{
  "n_kv_head": 2,
  "vocab_size": 4096,
  "positions": "rope",
  "rope_fraction": 1.0,
  "parallel_block": false,
  "optimizer": "muon_variant",
  "beta1": 0.93,
  "weight_decay": 0.047,
  "final_lr_fraction": 0.05,
  "train_tokens": 131100000
}
Each number is 128 + 24 x the weight over its row's rms, rounded and kept within 0 to 255. Layers, rows and columns count from 0. The size above them is the row's rms in percent of the matrix's.

# layer 3 MLP gate, 320x128, rms 0.11, rows 29-63, columns 64-127
size [100 108  98  99  99 102  87 110 106 100 102  97  93  97 103  91 101  98  96  93  94  76 103 100  95  99  98  86 103 101 101  94  98  99 105]
[[ 89 130 154 116 135 139 116 155 164 137  88 124 137 170 126 163  93 117 132 127 156 118 150 107 124 113  97  63  68 157 138  97 153  95 140 119 128  94 136 112 161 147 142 116 134 128 130 179 116 153 109 127 151 120 164 141 119 125 125 141 108 130  95 109]
 [173 184  96 114  87 139 112 129 131 147  89 164  98 130  88 125 157 130 139 142 126 136 150 138 137 163 139 152  94 126 140 140 134 115 117  90 118 131 124 103 104 142 161 104 136  98 152  74  99 125 162 125 104 138 103 148 120 105 106 136  96 143  81 108]
 [129 148 120 116 114 122  89 124 137 136 117 114 117 130 122 198 132 112 119 142 106 117 163  91  99 133 158 130  97 110 135 142 174 113 166 116 149  87 126 119  91 130 108  95 133 120 177 129  83 167  94 135 167 122 141 130 157 130 139 152 119 159 106 125]
 [137  57 139 142  90 165 158 148 113 125 160 124 155 131 139 131 115 127 138 104 170 115 128 116 111  71 114 135 158 139 123 115 105 145  86 108 144 116 136 131 153 140 104 117 125  83 152 128 171 134  81 141 125  83 157 103 113 117 136 116 165 129 112 156]
 [121 145 110 159 156 136 103 152 125 131 177 126 157  59 150 147 122 119 149 124 130 106 111 149 148 135 107 128 113  94 132 140 178 110 139 130 116 142 117 146 117 172 152 137 136 118 127 144 111  95 168  98  89  78 133 141  77 125 140 130 152 127 105 134]
 [110 117 129  92 121 124  85 127 145 116 178 123 117 135  98 126 153 151 122 128 155 113 159  96 141 186 124 121 138  93 127 135 143 128 116 161 109 150 122 127 125 121 132 113 102 141 152 120 133 145 155 119 144 134 127 166 108 133 151 111  87 156 108 133]
 [104 147  80 111  83 133 145 106 127 147 119 103 142 164  90 146 127 138 131 161 109 130 153 133 168 164 118 116 108 162 151 164 171  86 170 139 145 140 139 180 159 127 112 105 165 127  91 129 131 166 153 167 120 127 129 147 166 105 117 139 112 149 139 102]
 [129 116 121 180 162 103  99 115 139 112 100 105 143 111 149 136 121  92 124 133 162 158 178  89 117 154 146 139 171 128 144  99 104 135 134 106 136 179  92 102  91 155 135 103 141 106 161  88  85 115 134 118 120 131 113 165 151 145 121 128 109 137 164 154]
 [138 131 159 133 132 147 153 133 104 176 140 166 147 119 142 134 130 153 136 149 134 111 137 130 137 145 106 136 141 101 106 123 119 182 117 157 120 164 134 110 132 130 160  60 129 130  92  91 120 135 115 127 124 148 138 142 116 153 144 155 156 138 155  90]
 [105 110 135 124  98 170  87  95 128  90 122 168 131 164 112 165 105 138 104 139 151 131 164 133 126 122 172 138 150 155 139 115 132  86 126 139 127 139  97 101 161 114  92 139 158 153 174 170 119 115 114 132 117 116 136 122 130 119 124 152  92 113  93 144]
 [110 114 107 196  79  98  81 111 106 143  98 104 100 127 102 145 106 122 113  98 170 134 151 126 139 116 130 109 179 113 107 126 148 135 142 122 143 168 119 161 136 138 122 148  79 132 157 123 142 141 116 138 107 119 100 137 124 186 129 129 172 118 129 179]
 [146 149 128  93  91 114 149 120 145 136 121 155 129 134 122 135 148 122 121 170 103 155  60 117 180 122 118  92  83 137 134 130 113 123 137 151 120 145 106 135 109 116 155 136 120 156 144 111 120 117 129 140 142  99 133 139  97 126 109  78 171 116 162 152]
 [ 81 117 114 122 178 117  80 131 108 125 112 102 120 151 148 118 140 114 116  84  96 117 138 144  87 137 120 139 134 128  98 107 100 111 106 104 131 142 111 122 132 137 125 141  74 152 151 111 123  97  98 129 148 136 100 162 121 103 128  86 132 164  89 141]
 [125  92 141 127  57 141 172  78 144  87 121 154 136 114 137 101 129 124 130 153 132 106 144 100 126 119 118  93 135  92 128 116 147 158 153 137 100 171 144 126 127 116 136 150 131 133 121 133 158 111 132  78 144 128 141 134 144 142 128 113 155 135 164 165]
 [127  98 140 127 109 118 155 142 118  97 124 135 151 141 160 129 181 138 104 136 115 116 165 154 124 138 123 139 114 115 203  96 129 109 121 117 105 111 120 129 174 151 149 128 125 100 147 136 144 156 117 136 160 153 164 114 139 107 119 111 140 102  64 136]
 [158 134 143 155 112 169 169 152 110 135 116 116 111 104 148 128 115 138 101 123 112 143 105 101 114 132 149 153 129 143 134 120 145 105 118 123 111 134 163  64 164  97 121 124 129 153 143 107  96  97 125 136 130 127 132 111 117 134 163  88 123 146 146 137]
 [121 145 165  85  92 103 129 169 166 166 145 137 120 154 152 128 157 136 134 132 114 148 134 131 163 151 151  95 109  89 153 126 151 128 138 114 135 127 105 161 142  83 127  68 139 134 160 138 142 116  76 127 134 176 104  91 135 172 121 149  92 161 115 117]
 [109 115 125 142 188 119  80 113 141 152 134 119 148 111 163  98 114 154  94 112 136 138 101 128 129 153 106 151 135 141 101 121 127 109  99 135 121 148 159 120 114 103 113 137 111 143 155 157 132 127 133 113 120 103 137 173 119 125 149 141 153 134  51 149]
 [113 170 141  97 109 140 128 150 141 118 102 132 146 135 103 110 116 138  97  71 121 125 128 151 103  94 173 150 118 104  97 157 171 112 144 125 135 162 130 135 118  81 104 176 100 139  96 110 155 124 145 102  99 143 122 186 127 111 130 146 113 139 126 107]
 [119 156 141 145 144 151 164 150 126 132 147 150 104  83 112 142 110 112 102 143 130 145 136 129  86 105 121 157 134 149 184 120 121 128 124 132 140 133 117  84 126  75 116  72 152 123 123 121 157 125 151 115 125 172 177 114 145 146  84 112 162 107 134  85]
 [ 81 149  92 112  74 161 105 141 156  89 122 139 149 115 130 134 127 142 106 147 169 133 135  99 130 153 140 116 137 153  73 112 145 161 146 161 119  75 154 149 101 127 120 104  97 116 132 124 123 162 121 167 154  87 123 137 125 116  78 121 117 121  95 102]
 [156  70 145 105 129 110 179 143 108  99 134 137 163 133 128 129  85 134 126 112 135 131 104 120 151 126 119 139 103  96 111 128 112 144 116 132 106 119 143 198 156 143  91 120 195 138 128 130  95 143 168  94 152 145 136 142 127 115  97 150 159 124  89  91]
 [119 126 104 117 124  98 110 152  98 159 132 115 117 114 165 135 136 147 156 153  99  89 112 134 140 120 158 116 111 181 151 134 116 114 100 121 132 209 129  97 113  86 132 153 110 157 112 131 153 123 142 153 123 144 109 139 127 164 152 142 137 131 109 106]
 [ 87  83 107 144  77  73 137  57 138 142 179 154 120 131 125 118 145 110 153 144 141 122 172 139 111 115 138  74 167 169 130 146 135 122 146 125 184 131 112 142 130 124 140 114 128 148 128 130 137  91 160 141 190 100 124 106 156 126 123 178 131 118 138 146]
 [159 130 130 171 113 123 119 126 140 134 165 122 137 130 157 130  80 103 112 101 143 137 157 143 113 130 111 130  82 128 163 104 138 120  90 161 157 129 171 132 143 108 143  99 101 140 121  83 110 111 109 126 132 152  82 159 127 124 118 135 127 153 151 119]
 [129 126 101 155 101 112 108  82 144 176 140 106 159 118 181 137 106  98 107  89 131 127 114 116 130 125 152 160 129 155 124 109 108 177 130 148 153 134 111 174 135  91 141 112 126 146 144 137 113 162 115 129 117 128 143 120 162 144 109 113 154 110 154 115]
 [132 106 133 123 119 173 141 147 133  96 102 125 158  97 148  98  93 160 107 102 117 121 137 104 165 165 150 145 120 177 130 143  97  88  66  62 155 154 108 175 130 142 163 150 106 121 143 156 141 110 151 101 111 126 141 104 146 141 132 121  91 167 125 144]
 [ 99  77 120 155  92  76 107 108 147 117  86 107 116 139 143 129 134 134 133 178 168  71 148 108 163 149 112  87 130 129 165 139 134 146 146 173 121 122 123 138 141 157 152 138 118 151 125 138 143 124 118 108 135 129 114 135 179 150 137  81 154 153 122  98]
 [129 105 129 151 107 125 121  87 113  88 147 137 138 111 117  97  73 151 100 140 167  98 104 140 129 113 169 136  92 113  99 135 102 104 129 120 151 121  87 131 172  71 126  91 133  90 129 115 106 143 109 146  94 129 116 114 141 134 141 118 127 115  88 177]
 [137 140 107 151 130 151 113 133 118 145 143 133 135 123 132 140 108 117 137 129 161 190 132 152 121 148  94 118 157 176 135 106 154 130 133  81 148 119 117 156 119 181 153 116 136 171 124  70 131 128 145  99 157 135 143 151 104  99 127 137 144 127 106 107]
 [176  75 162 154 145 155 109 117 143 115 175 113 150 104 150 116 147 137 155 116  94 135 152 107 132 160 121 136 150 133 109 138 102 141 127 110 144 165 159 122 119 119 110  70 121 162 126 122  94 112  80 136 161 112 139 108 130 122 137  90 154 140 112 140]
 [125 116  96 120  90 143  89 153  94 117  84 119 145 118 100 100 119 143 114 138 155 136 117 110 147 140 105  81 129  85 141  76 111 116 118 142 114 184  82 129  92 123 140 102 126 127 126 160 136 117 136 133  97 145 105 156  96  96 125 136 131 135  99 152]
 [116 123  93  96  95 135 131 132 138 137  97 182 143 144 160 136 144 127 109 138  86 179 113 107 128 139 171 130 160 156 118 155 140 124 162 121 149 128 113 134 110 119 116 128 148 124 129 123 122 111 139 172 122  99 123 112 147 138 147 149 150 163 153 123]
 [150  49 125 140 134 114 143 109 136 117 133 114 108 124  96 182 144 131 154 124 128 123 146 153 122 124 109 101 126  80  98 151 107 137 128 130 162 165 131 168 107 112 154 134 117  80 106  71 108 143  79 139 103 116 132 141 128  90 139 136 117  80 121 167]
 [117 157  95  89  94 132 143 165  64 154 122 134 117 117 107 159 145  84 169 111 124 140 125 127 133 142 154  74 149  90 141 174 123  93 126 132 143 162 139 130 168 137 103 122 155 175 106 161 107 163 123 147 111 126 119 173 124 131 150 113 135 115 163  94]]
# layer 3 MLP up, 320x128, rms 0.107, rows 29-63, columns 64-127
size [103 105  94 101 102 100  94 105 100 105 105  99  89  96  98  87 109 100  95  99 101  79  97  99 100  98  94  95  94 101  99  96  96 102 103]
[[109 124 119 123 153  95 142 149  99 128 119 124 158 107 148 104  82 105 136 130 126 134 117 140 144 136 198 113 144 126 108 126 164 105 116 119  83 113  74 112 156 158  94 112 105 138 164 144  82  91 182 142 131  93 102 109 123 149 114 108 142 120 132 102]
 [110 122 149 124 158 138 110 119 141 151 153 114 153 135 125  98 136 150  94  89 115 146 124 108 132 130 146  92 134 108 136 126 139 115 193 115 164  91 124 137 117 139 158 112  65 156 162 137 135 108 107 136 120 161  76  85 146 161 135  91  79 106 119 130]
 [159  88 165 116 100 122 124 147 121 118 100 146 165 135 117  83 127 154 143 136 158 167 130 151 157 151 141 145 159 148  88  92 112 161  78 111 126 158 135 158 155  98 130 155 122  99 122 148 160 105 167 110 126 103 120 169 113 123 124 118 113  87 125 152]
 [ 97 139 142 149 116 135 153 152 105 110 161  88 129 136 121 144 154  78 154 135 141 124 138 147  84 108 107 149 107 135 151  92 126 147 117  77  98 116 125 133  79 171 144 136  92 102 154 146 160 128 128 174 103 137 114 142 173 118 107  85 128 143 130 158]
 [143 132 103  91 147 154  99 114 117 107 122 100 124  76 169 114 107 120 142 125 130 142 110 134 123 159 129 141 105  99 155 125 151 101 137 110 107 108 140 148  82 120 147 166 134 143 109 152 126 132 149 120 150  72 136 132  93 136 127 133 135 124 114 143]
 [157 127 171 146 149 139 122  62 122 194 116 128  95 115  97 117  96 141 119 158 101 138  80 159 134 106 102 144 131 137 156 117 134 139 159 129 126 109 122 112 152 144 141 140 118 120 105 111 104  83  81  98 100 139 113  96  84 185 140  88  72 131 144 161]
 [113 146 149  98 213 162  94 120 123 118 164 148 160 122 143  89 143 115 157 111 132 145 129  88 124 101  89 143 104 126 140 120 164 144 143  91 146 135 146 148 139 121 118 148 137 103 156 119 139 126 123 128  98 129 124 147 137 127 161 116 161 143 122 156]
 [128 156 104 106 146 141 116 102 126 113 127 120 103 162 155 108 116 146 127 125  60 129 103 160 142 130  90 147 121 126 117 117 165 142 153 132  91 127 176 136 133 138 169 166 131 118 114 173 182 112 114 121  78 130 125 132  90 106  99 141 145 146  96 120]
 [102 128 158 115 111 150 119 125  83 140 150 145 166 101 133 113 142 141 168 122 132 119 142 143 158 144 148 152 142  98 101 132 125 180 110 129  80 128 123 121 131 117 145  74 100 106  82 116 121 152 170 150 121 137 139 128 132 114 161 151 117 136  99 116]
 [131 107 110 129 118 138 107 117 137 118 164 101 168 143 135  85 117 142  93  89 156  92 163 152  99 156 121 136 150 165 164 120 155 136 129 153 143 147 108 123 144 121  99 114 160 192 146 120 120  88 173 146 149 110  93 147 121 189 140 127 113 145  96 137]
 [120 175 132 107 153 158 153 145 102 128 123 114 132 150 130 128 149 113  98 150 153 110 145 161  90 127 115 145 123 153 142 150 107 129  77 112 128 125 119 139 200 155 135  95 145 121 118 136 134 125 182 182 131 139 159 156 141 103 116 132 125 139 129  81]
 [124  94 111 144 145  82 117 106 102 114 100  99 166 105 110  99 156 124 103 119  77 116 111  97 129 131 115  81 126 124 148 143 159 135 109 124  91 110 136 100 105 156 160 126  78 165 135  84 118 136 111 123 125  83  64 151 115 129 131 127 163 124  72 144]
 [115 180 146 104 155 128 102  80  74 149 156 132  99 126 138 117 129 115 131 146 152 153 139 127  99 109  96 128 139 129 136 162 169 111 147 109  82 124 145 131 155 123 143 153 143 114 124 118 124 166 196 159 137 137 153 107 116 179 135 143  99 129 150 137]
 [148 143 116 121 135 123 129 139  92 102 111 129 121 127 126 132 133 132 105 165 146 133 167 149 158 169 131 180 126 145 138 104 139 146 128 179 120 103 135 133 136  92 111 100 126  87 161 173 121 148 130 144 139 117 146 189 127 122 105 128 135  91  90 100]
 [122 153 129 142 120 124  81  86 147 133  91 131  82 121  78 202 102 138 104 140 123 139 119  96 166  95 142 135 148 100 111 128 152 138 132 144 132  82 147 129 108 137 113  88  99 157 145 100  94 103 105 152  98  82 115 141 142  87 162 125  91 118 150 107]
 [150 124 117 129 126 145 156 119 125 193 119 113 159 141 150  81 128 125 120 107 151 153 123 104  97 121 102 131 160 103 138 166 126 125 111 134 100 163 156 108 150  99 131 152 140 139 144 116 116 118 188 131 153 129 127 155 118 126 158 109 136 177 152 129]
 [108  70 137 111  91 145 154 133 129 162 166 130 136 133  75 116 109 143 109  83 116 112 155 133 137 148 123 112 132 115 138 113 151 146 115 123 180 130 122 146 157 140 153 152 163 124 122 164 128 115  59 113 173 161 111 118 126 131 104 161  96 147 130 112]
 [142 101  96 112 116 135 176 141 125 119 122 185  88 121 123 138 139 123 122 172 109 136  91 111 110 134 125 120 106 134 147 149 155 119 143  83 105 139  98 139 145 122 129 135 116 109 115  83  89  99 136 131 118 126 118  99 100 100 135  89 104  78 195 111]
 [ 87 144 145 117 132 123 122 157  85 136 149 166 146 163 142  98 139 119 146 102 156 101 157 105 132 150 112 124 171 156 145  98 113 147 111 133 114 146 109 128 152 130 144  96 114  77 116 114 112 156 140 167 128 112  88 153 108 105 130 167 117 116 113 156]
 [115 146 127 127 124  89 133 103 144 138  91 110 119 159 155 114 153 129 143 131 113 129 130 126 111 130 140 105 116 166 140 109 129 117 134 112 116 143  99 139 147 133  77 151 118 135 146 140  99 149 148  97  79 125 108 112 158 135 135 111 110 118 128 130]
 [130 177 136 143 159 118  90 142 142 131 151 153 119 143  96 166 132 116  53  98 117 164 116 179 164 116 139 146 151 147 178 155 111 134  99 125 115 170 157 126 130 133 152 128 163 101 114 137 139 142 104 143 159 155 116  95 132 164 138 130 140 161 166  83]
 [162  89 141 128 113  97 163 153 130  85 151 150 150 113 108 136 116 147 133 135 125 110 108 101 157 108 160 144  92 115  98 112 104 145 104 153 112 145 133 124 154 145 107 115 170 112 114 157 108 169 147  85 133 133 124 141 103 129  97 119 115 123 125  93]
 [147 128  92 112 132 138 139 130 114 125 117 119 169 157 193  80 184 105 137 112 151 126 112 164 133 134 134 134 145 129 122 103 156 122 113 168 141  98 122 153 134 145 131 128 153 123 112 138 120 108 139  90 162 128 116 145 144 144 145 118 128 109  71 124]
 [151 101 139  99 165 143 122 124  90 137 132  95  99 130 166 141  92 123 100 128 163 100 115  96 166  99 101 113 118 164 170 190  89 128  96 141 125 119 142 128 137  95 123  77 115 125  97  77 135 122 119 156 164 111  87 132 105 120 104 141 115 165 100 134]
 [168  89 107 144 138 122 167  81 170 176 110 160 120 143 157 170 137 131 139 122 144 126 142  89  88 105 116 143 146 144 131 152 131 126 141 126 108 141 117 164 141 137 131 193 136 135 141  99 146 112 103 164 141 117 117 175 125 128 140 126 178 143  90 137]
 [118 141 126 110 108 104 112 168  99  71 141 143 107 150 121 134 161 157 107 126 137 129 163 134 122 124 139 139 123 142 132 164 129 145 158  99 128  78 137  79 109 148  86 125 145 109 120 132 138 126 136 139 149 147 103 119  91 119 144 148 139 110  86 140]
 [113 152 123 127 125  82 102 129 130 121 152 168 107 134 119  98 122 125 139 141 108  84 133 126 116 120  88 122  99 103 128 168 110  95 123 204 111 118 126  98 134 113  97 129 140  94 141 102 108 144  86 143 148 121 141 135 150  93  81 149 105  86 134 124]
 [145 119 155  93 147 146 134  78 149 119 106 134 122 119 122 130  88 102 116 118 102  84 116 153 105 130 151  95 108 115 136 105 113 119 127 139 103 125 161 111 143 132 144 122  93 175 137  89 115 113 102 105 181 110 120 131 140 125 100  87 100 128 169 159]
 [154  78 122 117 194 126 186 142 172  99 128 117 120 112 184 113 125 158 151 110  87  75 110 123 123 150 138 161 106 131 129 103 136 135 110 150  98 157 136 137 134 158 165 181 114 102 199 105 131 126 100 115 127 129 119 156 122 102 146 118 123  87 124 114]
 [143 174 149 129  90 142 105 116 115 142 147 109 168 118 128 125 108  81  92 132 127 122 144 126  98 117 157 111  71 161  97 165 127 117 130  90  95 141 116 141 132 155 127 137 158 129 146 152 125 124 146 139 115 130 164 111 128 110 187 137 144 157 166 148]
 [173 109 140 123 166 139 117  94 131 105 169 164 145  95 131 132 113 158 171 115 124 105 126 103 177 128 113 123 124  86 120 111 102 143 118 129 148 191 163 133 104 158 127  92 120 116 125 125 135 119 153 153 120 130 182 121 166 136 151 115 112 129 135 147]
 [126 141 154 176  72 151 148 138 148 145 100 100 181 108 149 131 107 139 165 110 128 146 141 105 131 137 117 141 107 147 117 132 110 170 158 137 154 131 111 136 100 127 113  96 117 106 122 153 110 105 191 142 138 106 121 138 111 133  98 178 167 120 130 127]
 [122 117 114 120 110 103 151 157 176 128 107 174 121 141 145 108 133 122 127 125 129 156 126 106 152 173 181 147 126 102 118 118 137 121 124  96 114 106 148 136  93 124 146 116 119 130 119  99  98 154 158 150 124 110  72 125 141 102 141 136 157 174 157 105]
 [148 164 120 150 131 144 150 143 124 174  75 130 134 139 148 104 114 131  96 115 129 127 120  90 105 139 145 140  93 168 131 116 167  88 106 122  94  84 108 137 113 129 135 143 173 134 119 127 169 128 168 106 148 125 128 118 130 174 117 135 148 141 114 101]
 [128 109 115 130 126 124 106 181 113 156  94 131 116 152 165 139 117  82 135 182 108  59 159 147 138 164 187 131 155 152 154 138 146 125 141 130 124 131 121 122 133 133 152 129 129 126 114 167 155 119 140 133 137 141 133 115 118 136 127 138 185 111 107 104]]
# layer 3 MLP down (transposed), 320x128, rms 0.0628, rows 29-63, columns 64-127
size [105 109  93  94  97  96  96  97  84 101  98 101  86  97 102  86 104  87  99 105  96  76 101 102 105  93  92  98 101 108 102  96  90  91 110]
[[140 140 112 148 145 160 174 120 118 145 143 119 150 135 107 121 147 144 135 145 124 151 140 129  63 179 183 139 139 133  79 121 121  84 112 131  74  86 124  94 121 105 132 116 134 139 117 183 139 133 168 120 124 150 145 113 143 134 128 121 125 178 125 100]
 [ 79 123 132 139 148  83 148 123 143 119 165 160 103 117 156 136 152 137 159 141 117 140 144 119 122 120 129 127  91 134 118 139 104 137 131  95 119 150 134 167 108 108 175  93 106 141 136 120 145 136 140 127 147 158 129 120 105  90 113 138 149 148 115 120]
 [161 141 176 154 106 131 114  91 132 126 123 134 145 137 112 200 124 136 105 141 128  78 121 117 127 169 134 119 139 132 119 102 129 129  92 107 135  64 116 110 147 129 110 109 166 138 127 142 146  85 143 100 149 101  88 147  97 149 135 151 127 147 117  97]
 [143 174 102 135 169 127 134  91 129 133 151  82 116 130 118 121 162 170 127 148 107 131  94 143 152 134 152  92 122 127 105 130 135 114 169 120  91 122 139  73 107 103 137 104 164 166 131 144  84 155 133 108 139 115 108 118 139 162 140 151 102 137 137 121]
 [ 89 115 173 147 180 130 113 204 138 105 132 175 131 162 140 117 124 136 151 151 113  86 137 164 152  99 161 149 121  88 102 172 167 110 106 108 112  82 139 157 153 147 133 145 123 107 117 155  76 127 145 143 126 164 130 121 107 136 111 125 121 147 161 133]
 [185 153 124 100 144 139 123 145  90 131 135 136 168 112 145 128 136 131 137 124  90 149 128 164 141 132 131 126 112 120 115 182 137 149 110  75 157 105 130 159 162 116 152 110 107 196 100 114 142 107 119  97 105 112 139 183 121 142 123 121 169 106 137 144]
 [111 135  94 145  75 158 110 105 116 142 148 107 107 126  71 159 134 126 157 103 117 120 185 161 167 126 149 122 120 145 156 116 128 112 179 134 175 118 112  68 153 110 114 156 129 143 132 155 112 137 105 119 127 142 140 108 146 194 168 159 135  92 144 118]
 [113 126 132 136 114 146  99 135 165 133 125  96 168 100 114 136 140 134 129  88 137 151 148 152 124 135 125 112 113 101 131 118  86 140 168 125 139 193 119 147 100 115 107  96 133 102 121  95 164 145 135 130  92 152 129 111 112 144 137 130 175 106  96 106]
 [159 121 159 130 174 123 196 138 138  92 114 149 116 136 134 122 112 116 125 136 141  86 178 119 122 131  79 102 129 142  83 108 144 142 111 119  53 105 145  73 140 186 130 100  77 129 139 141 111 127 142  94 135 146 130 102 175 138 126 156 154  99 123 164]
 [159 124 119  86 158 125 141 150 115 138 128 138  97 167 125  86 128 168 144 154 112 134  77  92 145 108 167 132 166 141  87 120 137 138  93 156  88 136 110 181 112 133 130 126 118 111 120 143 148 165 110  88 134 155 185 157 106  88 119 141 157 115 121 113]
 [ 93  94 148 112 168 133 140 120 134 132 128 150 102  51 148 153 120 143 113  97 127 158 121 152 137 136 130 115 118 145 126 122 127 119 145 139 160 136 148 152 111  71 103 192 129 135 166 131 134 100 138 135 133 131 131 127 197 118 125 102 164 144 107 172]
 [127 135 126 166 118 102 124 124 124 111  84 102 128 160 103 130 133 117 144 109 124 135 113 125  98 128 130 120 115 135 117 156 173 112 124 106 145 141 128 138 139 131 133 116 141 123 168 140 150 120 167 107 152 107 124 120  56 137 104  94 153 131 119 139]
 [115 110  82 142 129 114 112 158 131 133 160 115 154 117 134 103 144 140  83  90 142  49 121 158 107 149 111 151  84 141 115 116  96 136 134 117 133 103 124 207 153 131 143 108 115 130 154 100 167 115  98 196 151 143 139 152 141 140 128 113 169 133 164 170]
 [132 138 147  94 118 103 136 100 102 102 109 155 152 105 152 128  75 139 136 150 121 135 121 119 160  92 156 125 141 138 148 144 105 126 193 101 121 141 128 143 108 101 119 147 110 122 184  63 135  92 145 118 141 117  87 148 188  83 102 121 116 154 139 134]
 [127 115 132 165 133 173 160 130 122 169 139  91 147 108 129 147 130 153 165 153 122 128 128 122 115 131  93 156 130 122 152  89 161 109 139 128 150 114  97 179 187 153 130 116 179 132 166 124  92 138 139 102 104 134 152 124 102 166 153 139 165 104 159 112]
 [102 128 147 108 142  99 135 171 123 108 109 139 119 106 127 130 128 147 151 146 126 142 154 166 139 112 117 134 122 149  38 105 177 124 136 102 142 111 150 146 149 132  98 111 109 149 107 145 128 106  75 112 159 122 141 116 113 117 119 142  92  59 152 169]
 [141 150 136 166 121 135 152 118 125  84 129  66 158 168 116 177 180 137 112 132 153  87 121 119 143 123 116 117 111 160 100 157 127 171 121 120 113 157 110 159 132 136 117 119  90 109 129 117 150 137  94 127 130 131 135 119 155 140 109 115 135 130 159 136]
 [130 143 156 112 125 129 107 102 135 181  99 125 123 122 105 109  83 102 116 133 124 137 105  97 130  99 147 137 148 145 168 145  82 108 134 143 122 163 138 184  95 104 105 130 163 123 105  66 154 130 106 136 157  97  84 144 130 160 169  83 151 174  96 160]
 [131 140 110 152 105 123 131 148 166  85 116 121 144 175 164 149 118 182 107 145 141 129  86 109 127 110 190 116  99 151 102 161 154 148 131 159 131 114 115 135  79 142  92 132 114 115 105  98 169 121 118 154  73 134 131 150 140  89 107 121 118 125 186 148]
 [151 121 101 104 129 135 126  94 125 100 170 162 129 122 170 128 100 145  93 122  95 176 156 112 156 129 137 115 193 142 139 104 132 150 134 118 146  98 159 120 100  96 166 167 104 153 119 106 165 162 138 138 163 142 132 126 134  98 144  88 124 121 148 147]
 [113 143 127 127 121  87 130 110 141 139 135 146 161 147 139 132 139 130 111 132  92 112 163  83 144 128 167 171 139 147 178 176 135 159 108 144 112 144 125 139 123 114 126 138 164  99 161  98 178 156 121 126 157 163 111 129  93 121 147 171 170 154 101  99]
 [115 114 124 123 162 106 133 151 143  95 107 201 160 128 121 125 125 141 158 121 136 107 122 138 155 141 142 126 112 137 152 109 121 109 134 140 119 123 108 168 169 131 129 121 111 170  92 131  81 134 153  91 130 158 142  99 136 132  88 106 140 109 133 150]
 [ 99 116 142 116  81  84 145  98 130 180 130 123 135 124 112 124 146  99 132 129  81 132 143 101 128 109  99 161  90 117 131 108 112 127 106 155 115 138 113 134 112 129 106 129  80 144 142 168 152 145 139 171 147 132 150 128 131 128 119 143 134 135 140  92]
 [ 87 134 103 101 158 119 115 116 111  93 170 125 140 102 139 106 110 124 120 111  65 150 121 171 148 153 112 159  67 100 118 115 136 141 136 140 128  78 103 209 140 130 136 159 118 121 115 135 144 113 106 183 154 122 127 134 124 166 133  82 154 124 135 165]
 [132 122 162 109 180 118 145 143 132 156 130 180 107 134 167 127 109 127 141 126 146 144 173 142 111 134 110 133 133  92 158  85 130 126  86 150 144 120 152 102 123 120 120 125 129 103 132  89 170 122 112 132 117 130  84 104 105 162 117  91 119 130 166 133]
 [128 135 120 153 154 155 124 126 116 120 170 106 176 157  94 128 133 170 123 139 128 111 156 136 139 161 142 120 101  83 141  91 119  93 150 117 125 140 127 147 103 111 144 127  78 131 131 155 136 120 140 106 118 144 173 156 183 154 122 120 134 156 135 140]
 [122 109 132 112 106 181 136 142 128 148 110 158 137 122 133 146 111 125 111 132 159 116 112 125 128 136 140  64 126  91 148 112 143  91 136  83 175 143 122 139  93 109 134 124 138 108 109  85 147 100 113 126 122 159 124 133 141 169  59 105  82 162 159 145]
 [131 141 105 115 131 100 119 128  99 136  97  96 125 145 100 123 147  77 103 124 147 121 124 190 123 113 158 148 149  93 147 140  93 150 130 111 105 109 145 199 123 109 163 113 106 116 168 119 106 138 184 154 116 147 149 131 100 119 152 131 134 151 142 140]
 [137  91 172 130 150 191 157 120 138 116 127  97 104  92 115 153 123 100 158 138 124 120 150 151 118 118 139 134 183 131 105 174 168 130  93 137 141 141 121 117 124 120  92 135  90 116 146  98 127  96 137 123 169 144 144  96 115 173  98 144 169 136 135 125]
 [136 127 139 114 116 146 107 161 120 177 104 113  59 128 141 127 137 125 126 145 126 161 151 114 100  99 136 148 145 169 121 164 125  93 136 161 123 148 124 173 114 136 127 132  99 145 141  93 131 124 161 126 124 137 130 125 101 143 100  96 128  96  96  69]
 [137 101 143 141 136 152 129 136 123 108 136 111 181 115 145 102 156  90 136 125 144 114 147 187 127 128 118 159 141 130 124 123 115 139  72 131 118 103 143  84 154 119 125 147 106 127 135 130  93 184  95 127 178 124  83 101 108 138 110  97 136 138 149 145]
 [117 109 153 109 121 129 148 147 136 149 115 123 155 120 102 124 137 105  95 125 136 117  85 115 151 124 114 103 103  80 115 121 133 123 105 178 124 115 120 164 160 167 142 147 118 137 102 148  96  95 121 184  91 120  96 101 146 142 140 122 150 167 118 166]
 [142 142 134 139 127  87 112  95  74 115 148 103 119  82 115 109 126 185 140 164 119 114 117 154 142  89 149 115 134 111 176  95 144 120  96 145 130 152 196 102 178 120 162 159 134 143 127 149 121 125 139 104 120 116 115 155 110 127  72  87 111  99 134 149]
 [135 140 138 122 146 122 107 148 103 161 175 141  81 102 126 126 105 110 137 111 114  89 145 138 178 134 124 133 169 129 112 104 119 145 154 103 115  90 107 159 148 122 170  98 115 116  94 126  92 167 153 132 112  87 120 129 115 120 124 136 150 144 151 151]
 [151 108 137 100 133  89 113 103 135 151 119 149 121 179 143 113 133 157 139 141 113 113 130 117 105 148 102 142 111 127 114 126 113 177 155 149 142 135 119 124 133 126 111 140 157 105 119 108 134 159 167 170  89 135 162 146 126 125 132 126 112 117 114 146]]